python train.py --intermediate_size=640 --weight_decay=0.05 --lr_head=0.00694
Each number is 500 + 25 x the weight over its row's rms, rounded and kept within 0 to 999. Layers, rows and columns count from 0. Numbers have three digits each. The size before them is the row's rms in percent of the matrix's.

# layer 2 attention value, 32x128, rms 0.174, rows 10-20, columns 0-127
327:487495494492511514497500466541513471490470515506527511491591499473538505516491533498494535472497534491548466484493478515498491523469472451513501462533506530498527464512510509510466479490500489483522490495494480485492477474468531481528518515493569476462476445491478488512508511493502502508511521472531493489489494469495536543520475539533497503444536461483464492479499475469471494483460
075:470493525544461492486477477512524494535481505512472529553510493479490560484505485479466497488508522481538523512509526500527500510507565514528514494502496494504529479498517500490496485501513476482486504501513488505500493513500488530514507545501520530516491499529530484490488484439554439465511494509504503551545501478540494496519566489484405481481482487478482497528536513502516530519476
077:509491519506499452492455471499500486502470477508537491501512503488482461491520572503495477499483494482472481491463519449450531419466520513537501481523496506454500519499512543480504524493530493501509518457498465513485536458500464517491501479484539508486502526530487483507498459500521549514513508480505498511490530527502516514504431492469504484545510536535458489514544502510496503501522
078:518451508532452501481498502479564500497515461479514507493505467507485503507534489531447494536454502489482512522485534447500513472442453504510484508509444511497488456471492496493523466473488510463522504513485486496520497493487500525501520469499498565518527501535537475513485490493469534520514517506473492519515500499498514573544500499517503495560525495464486517500474524516510520505528
078:475501549519547505462503440499491461515546486537486509498507496482516480519525485520504512517528518493499517497499508505506515499462555559506497528490482506515477487493495536491476564445514485536514491467554471486490520479473503479488487525482526506526506497492516501467526510525529454476507471498548502487486503493458500496495499485496487561537481490494490538547500562512497505492454
078:503462540473524503533475525531535494526493491470493504506491491545513497500507499471466480495523481484502487508462511504487532534477491498510478483502528474462502520478536494509514491488495520464510510513520505458494466498543493509583538483527482504503464489427496468519433489462514538495458510555528468465480500499479470517513491540447491487516490524507509531484509466501492503516522
079:496509496525513498491481519462523472479502467497518542547491484556499507519521515478504496493522502532486524544461468537522531473536515525490479502485492463528516479499500468435510486516518511499479501501483476501482491466515476455474524517495507505504473487443516478449488473450508503439510513496487478479513470503500526459507465509465512458469497476525537500517516488468510568481476
089:517495488512513484462514506520519499476507438541522453475513485487458422529476497465528450509486491484517499489481477514510546464464514473505481476505475523459490500466482509524518511548498488505530508479514532512519493514490474475523477508489517447464506530499503449522520526465462515496490496489478502495477505480483514549475483510491525457438516462517514495473468501492483493500530
074:496523533501501506522508511459510474534526457511471458496509485518509533468490495525493484503499525449488478502467513484553527527514534511528473532537485491498520476496499491478473488501476503462536489484474498476473534457515484523517477504475533507472502534464456450486501478463471472461530468500515488520502514468509464494421456505510498504501522473514474550506515495500515508556497
085:486518516471503490542517501483503510486467437516480501469515499489490517463494486497527499504543465464553513508505586517480536505514485488544499510536523467493553489535480513483498503479528496512519487487524485488511486478486494479503525492492505464511507508526473482484470487473454464492513516486502572535466521497503495500514554524501488515521478547536549543493498505500487455503474
081:529434480503495485500480464526508469474451506529493555498490469543523531553506470474538483491524493535481495531508505557513468494550511523535474486481466494518484529511486527470488490492496520498491513454545508457498475476535491489477532502478497471480494480563504513505539502542515513493514456498491488531527516506502522506490474516528499552522491480529533483495523485508512508487514
# layer 2 attention output (transposed), 128x128, rms 0.158, rows 10-19,42-51,74-83,106-115, columns 0-127
056:484481537506487516493519491504497526502473477495475479509692496507508458500508477504472497492498504503508517510475522480515494484509547492515475531507488491491492469504527509479544492505506492525483513504504534514460524494512507492546499483502500490482484444499492523480494542515473492512515516486514480501497476517495485501512518508511468513502495490512509486482503480510473521518508
096:520466489559478558497495510540483456547487480539539524510497531470476484522529529516482527488538469518530495491495487504488482509530521492482506492518484507482529533485534520521500472514500509480474495476547473554523536532500498510533563486464486469534471479507511491505459474491518491510502531501513494481535533477553521507499482481520528477536514447494473486509491482481471469500501
104:496520530531500506510453458507500499531478493505502530497578472525502496470500497489471525525507489463497521454520498525582489482503513514514514514471494542466521491478484484490542545485523519513515491473476477466476516485496489491471462471495517466478539534505521489527519523475473481489494523509521444463514554513539485509499543485483505514492463515531501484540507528470492494504529
096:515503473539478526501504476484493543495475490537468507523538478522484464459559499495467475497506492505496523482510477536492490466561511516437525489490487520491523484441482505459500539494474519554507485511516474484505523488526502495483444476502510512505492545533516479485529490497455489546479491516507507496544530483556462512508469475499496497516529528511492502504551491508490472524505
094:524453549502482508508468507533507516522493484529501518518487533508503465495513450460466477526537466493491503485479504482558500506503494474497472491510453466456476516498477532510470536513499493487488487536500528493485499522473476553517528514501465493492480485498539485508460473495513457506545526499553468477486550512529512507517500484471525500526521461523506520521515574527472504483501
101:476528476514540538486536484500484499499522542450500542512459463500498518509496516505517489498473502502514481515493556492479528442508487557514480520495551513529505479491489523494540508477496504534566552460529497514527498451511522465496490518489516499459471515511510491507494482495508541470478490505459514503504450476450488478499485471536529508496467525502481497501515452489536508512509
100:530457504513514525490432522535500492504489477541523503516460492546476476508522497488444505508543488512443490486481489490515521529494490508470525486501498512491538532487508492510499488506451516474462469470503535485508505495488491549474495502523462531505503512458493536548474497500508461509489491472497520496486506499519513502500513527509486467580512489504546548525498536517535457497539
100:478541487494499480483519489459497516464525517463506477479558481491529527515477514515497503513474503497532509519477507504520532462485515513531501517505534513495531506498502450522539504504495478536565502512491557505475486507479509453474482498513537505465536568506517472493533503515476514496507497545485481482502440520463468470476552459518494517459475491530481512502485468487520532504511
104:490473529527477501489521469499479474523528503498491472537491536482497504558528517517544485492516500505500478507516526474545488459501500497471503487547501494490496511484525521530526485512510482486494549486491490505512537537477463480533527522457473497477516493521510480470522500487500471513501513513513473457494540486494496468442478488551517475539494422486439506507521462485443492519517
098:499513522525495486521472521524502468493507534497458497516559520535473515492496480494478465493529494477504503479524499475524454507528477459531463474543481465446498489507486523515513520513511488480488480503533475512537506495493457522539521520473508502509463552510478474469510512478532471501526519524528525515503513483540526491529488531508543477498590485455521478488520508518467477513510
070:466479526506486527488498498506500508501481475490475491517693513506501463515498472498478507502499505514519520495487506487513498497508518467523480517524482514501509458522529507484531496509493506511495499518508507504450515486524513506551488486513511488503495452505503497495491542527459480505513512474516482494477493504517489517506531514511475511506531488516496473471495489508471508498501
097:503441509529448527501529500529532502492530509514523516511510489468505536455527487517503520482513477542506492489518516504504486514508519537500474443503501481478541519532505489502483470498480513518482530492520482506469515513488472498499530501462471514547500473532518497500465456466532495518513570504504494482551491468574516490518450459489469511493460482470462493512488474489488532509496
105:543502483506564515511525513475501500524474516494533462506553436477505493483506485488511521526473497518497479496516509507535507513503501525539500505468529517495551533463501513457532505452557509521469505443507480486502499462488481487506466486454529502464507505526470511522504525483478552495527500506514473458498516524495488505520505513461494505518488463519501471517481503494556484540545
107:531489523565485559476522505513525510482462519501481498487541483500498482462527479482463532496476538484464524519489533489476514475501514528505505465505480466528516440514480517467509478468518490499527529504510470470466499512478455504496461469500501518508520539506514448496478473506485504540451523497484492501533453532522504558505507490498497529550471499486470535488497479510492511534490
099:548460557550499515487498512497540515517530507500507539519479476516502493516540472502518488502534497509502516516494512497531528491443485505491462529484459462483488501483490510485492541461458496474499501532520470505478531510465482479498533537503457490501527454544537468495523474473506499512527516456533481482526527491490521478499440497518471532469495448519497512527535504490485534508497
098:490471488488498510497479522486502475532493490471493488522498498506507541511495499496471487553481497493537508505496496440492510512536501513529496470520510508513480504499493537541506484462506475487551536464552483479484498493488490531547480490477541516473438513456515504530439481476509525508525475514546502509518503499511448561521498465513531513538521511520445498495509523474517492536546
098:523460483521495487534487514493525496507528510523508508484471446496480491482535509526478460502509494514465508527465490484523492477485536530488472470485516443514511554469506481499465502488454504531485491457508532475483517463524450562498515524531453536497469458476491522532482483486518499495497493483470540529546503492486495477497489503529508478513481471491534530531521486475545530476524
101:507522497509547506487497515489506503513515479490462492492596498522495487527482479477490487490473521508521498526466502506502523473510480464527506492478512503478539502474513512518512502541491490502538504548520556496533490485479520471480448500500553497480503557548489478507541520484484523471478471538488535472482514531500500520461550482492484516473501458567535497485500508504512493478515
112:489486528515447527503503517464486485516502469472511478517494503542526537539520499538513523504500507471545488518488523482513504529506500468532471469558502515485525480498538530497457488455503497468526488493501483506512564520493463482511524504467556480486486537487490456493501512455505488495510489546528475483528514518513494500447489498503512530540509440503470541510506483491463518522540
100:510556502491518474528528531452513508469512532468476484517506496518504526492512515508503506500485527469513512526459525466483550508523483474541471450532509474496513483513488508499478508472497520501551488486515476501473504472499483526494573456476506457504497537521459463476509507494508504480525518526524518550515496520507520522500507521530540513510564500507476528480524491475477443494541
031:489503522476479519526529508515516521499485455536458469466673528493508455506513498496465502505503501485500498484479534509523493509494524520483490522501476504481524522487546486488512513510530511517489525544488562511498514527515485488488469496508489510451484477495499502473482524513492512516500512515502498485501509528498513469508481490465484512493495467515514504506503488504524499518513
099:522494490511509496501526450534497527496506522525543532518533508498486543509460514490530549505512538520494487494489498499477476496493481507516534479522498506533486548495531480468511453515502501482487515470507482484520513512494448448553520485483517499497465466503479505493485512497485513545455562477471492492523541478570512505485528498555474541459465489481503512506489479462474487499519
098:481503494466521510523517520469523486472496498477500471509528503472464458505547511501494518497535462475492475454538479485498502517508504484492498470509514554502563445464492510480512528486513532516484460497488527502516459514533487516523496461489503501515483537544503479469539485504474491510571488511582458497485498499517475461510503489462515514523462488502497471514503513485527478527523
101:503514474540455491503451479509475475491479545454470494483549460482481482483483516518505492474526523475494508502523478513495476485501526448478538488505495535542442472456454506505502499495531525500509519525530499492525527517520474448515520468513498512508502495487518549492465496534468514479508533521516537463506493505486467523490502493532478489480483495510487474511458456474466510444466
103:492511480456540493540471482471477524521489499474551491504510476517453520524494497502518508474469503501495538516485494483481508523532537501537489551512483451513493494493529484500535482477486522478477443509476508474517517495507507497543538476511496476447505469490494457501514561508529497573494478490493507492503493504524465524461545513510540513433535491506497465508513510513497499479525
102:526454526477504518458515542533503501520555540506477504513484496493538458496520481502512515521483509508488493510484503504498510498519481531514489470509507529522512486515486526509458530445486487447557511513522474547512508495487516504457473499501482531501484493512484515537501464483514494456525513456543483493479521455516482455501473484499496486518498493500518498511572513570534487544522
109:540441501504509487510480489496551488525530527521542515495527499533455500530498525535478494518490524497493488505480489458497511478502463490509495483493488465513516533457556497497496469486500507482480520521485512504499513475538456484520522520515492538498456482487464519507514546493497491511492531473482584551514560495482483503486483496502489529519486473524564483503468522500515549488505
089:490518500524506505471498539481480461486492487492480446461573502487478464514505481495452482500492479505499489530481469477486531494504504467451502508515471492503539448484489509517496516534521465544492474511492569491502476548493477517483481466493502543521529534543541492499494498475470485498548469520537483487497471512527497496465512509467509541509491508538504460523479524498538492511486
100:530491505517460513493526518429475485495508537521537510484518492505505517537520527522485523509519516498497490526474487513441521510509478500520482506512486535521428496577528502468490498450511508515493471473486492550503545527543465494514564486517527520528484513498488494510559542495499501518504531507495503468492532502507512479459493493514498553496528508502482482502518514486498505529533
097:546523527509507531492510500460492498492545529496523517512518470532491525493474514542479496491499525525482497490474545496493515540470479516482479516530504520523460508557529507474497523453512493506516475474509488513527500511501476499488532518505550446490490519479465526532471506491527514468480571530471472500499512494488568462513503497480497487486522495471508500471534487481462497574507
021:499476481512480498510564462508475506499513500469481496475548514536463496488476490472480473495507422508459511453495522506471498478506523481488527516508480514511550517445560446520488470504498514547476553550510482456509515520500514486476478517523491501468512518492464474496493510456500489528500537516523490458469491515491508471484500504503466515487487508492515522526500465502466509482522
100:476473508499479477479509463536496556452526503514496538481509481515458500492468464491513529462554472528491510499464498492517499514514453525496487469512515511493549522500524501468469465535469484495482539496501526501504494542464466493516478506453496494493498567496525501498497497474490493529516526496488495471501509462565495508475509504486501562477465502521520508533463534511536500490459
106:512481462502554482523496529454532480495504493487501491505562528477465472511492500478457488490476530501497521449503506487473513462505499478556524481492503545499521461506474460485496502470484512489498479517491483482486459488566499525546532464510514498491493446538501470508521531515471523491532527500549492515513531505487515521464466559499505501519508488514468493495541480510514496517536
104:524507463513487524501484487460484463484499503494481492451555474524478502485481511481508521496573525478507558495503507512466515519531497489532533497453530536511472454491475517491469489505545522495541508513496480512552500502535471469503501467471498502488507515503483522496460489505484548496499528514517532494503495510469505568494488507476432512543494484541501516512457491504507473475500
105:500443525456504504505497498477481507496500478514499512486493516515535487509509454471479523491541465472486549458490503477533537491536517527469411505485496503459525516503517503505518476446488514476458477503482507500490498483431512517503491502486483484488518462505500518499524522495528534555476482486558517485475529481507500486487500518532464528500539470533522506491529526536497485476500
106:530544461522534500498535500488549527518520539496515498489484473512491473500513529519507456502464519558476452531530494534507487504491509482534512513522522477540509502519503509508502516509489483460549481496530463514554515486553471518497519506540511568464476522510491495495507476497522481477531543511482506490514495497501489488495492445468484464463458504482507445515532523501494509521504
101:482451489483519510488458510569498544485515512540496499502493495529499484508530528512494503474489470513528482501510487462520502475490474520494487467557525470511569536491499529501487499487490489511492523481510541514484503466479487509443521547484467530508506464467506451500522493479501450501548539477517518458504506481515454477505503538450518503528511493526531499513494506529519520531483
098:561534465540572482509501514448465521556490489467533483462543519498490509513487478521506468496484545494515481531487487480467483488503518493535538499474501508501469470485489507466503482505533513488507489520517488520506508459552470465529496484513518495454487443523478496498490503530520524518521501513480549494546515500486506524506456515502480510445491479486500458492506507466509499516513
104:468493480531460483532544541482468514472466483510513480493519480534502496528511509514522512458494475513503483516453470502490541477482507546518468500517496515482508482538547539449528470445506519538463483495524489562497551519516476482507539485489521491478482454485507532475527499516507505517512491513534511463513499486486489518474528516494445512511500515524529499501525547534534498512491
110:503485505490524526482503507487522533502489516495488487510586488514480458484466480457466504486475500516486497511488496522504530514498501525468475499502482531469510528486507483465471509528497535489458492450468477523519448525465497487491518483499553456518479458506489547499548511496536502489512526488532494502492514511528526505491497517501500487452478527525576556494454536507517483512508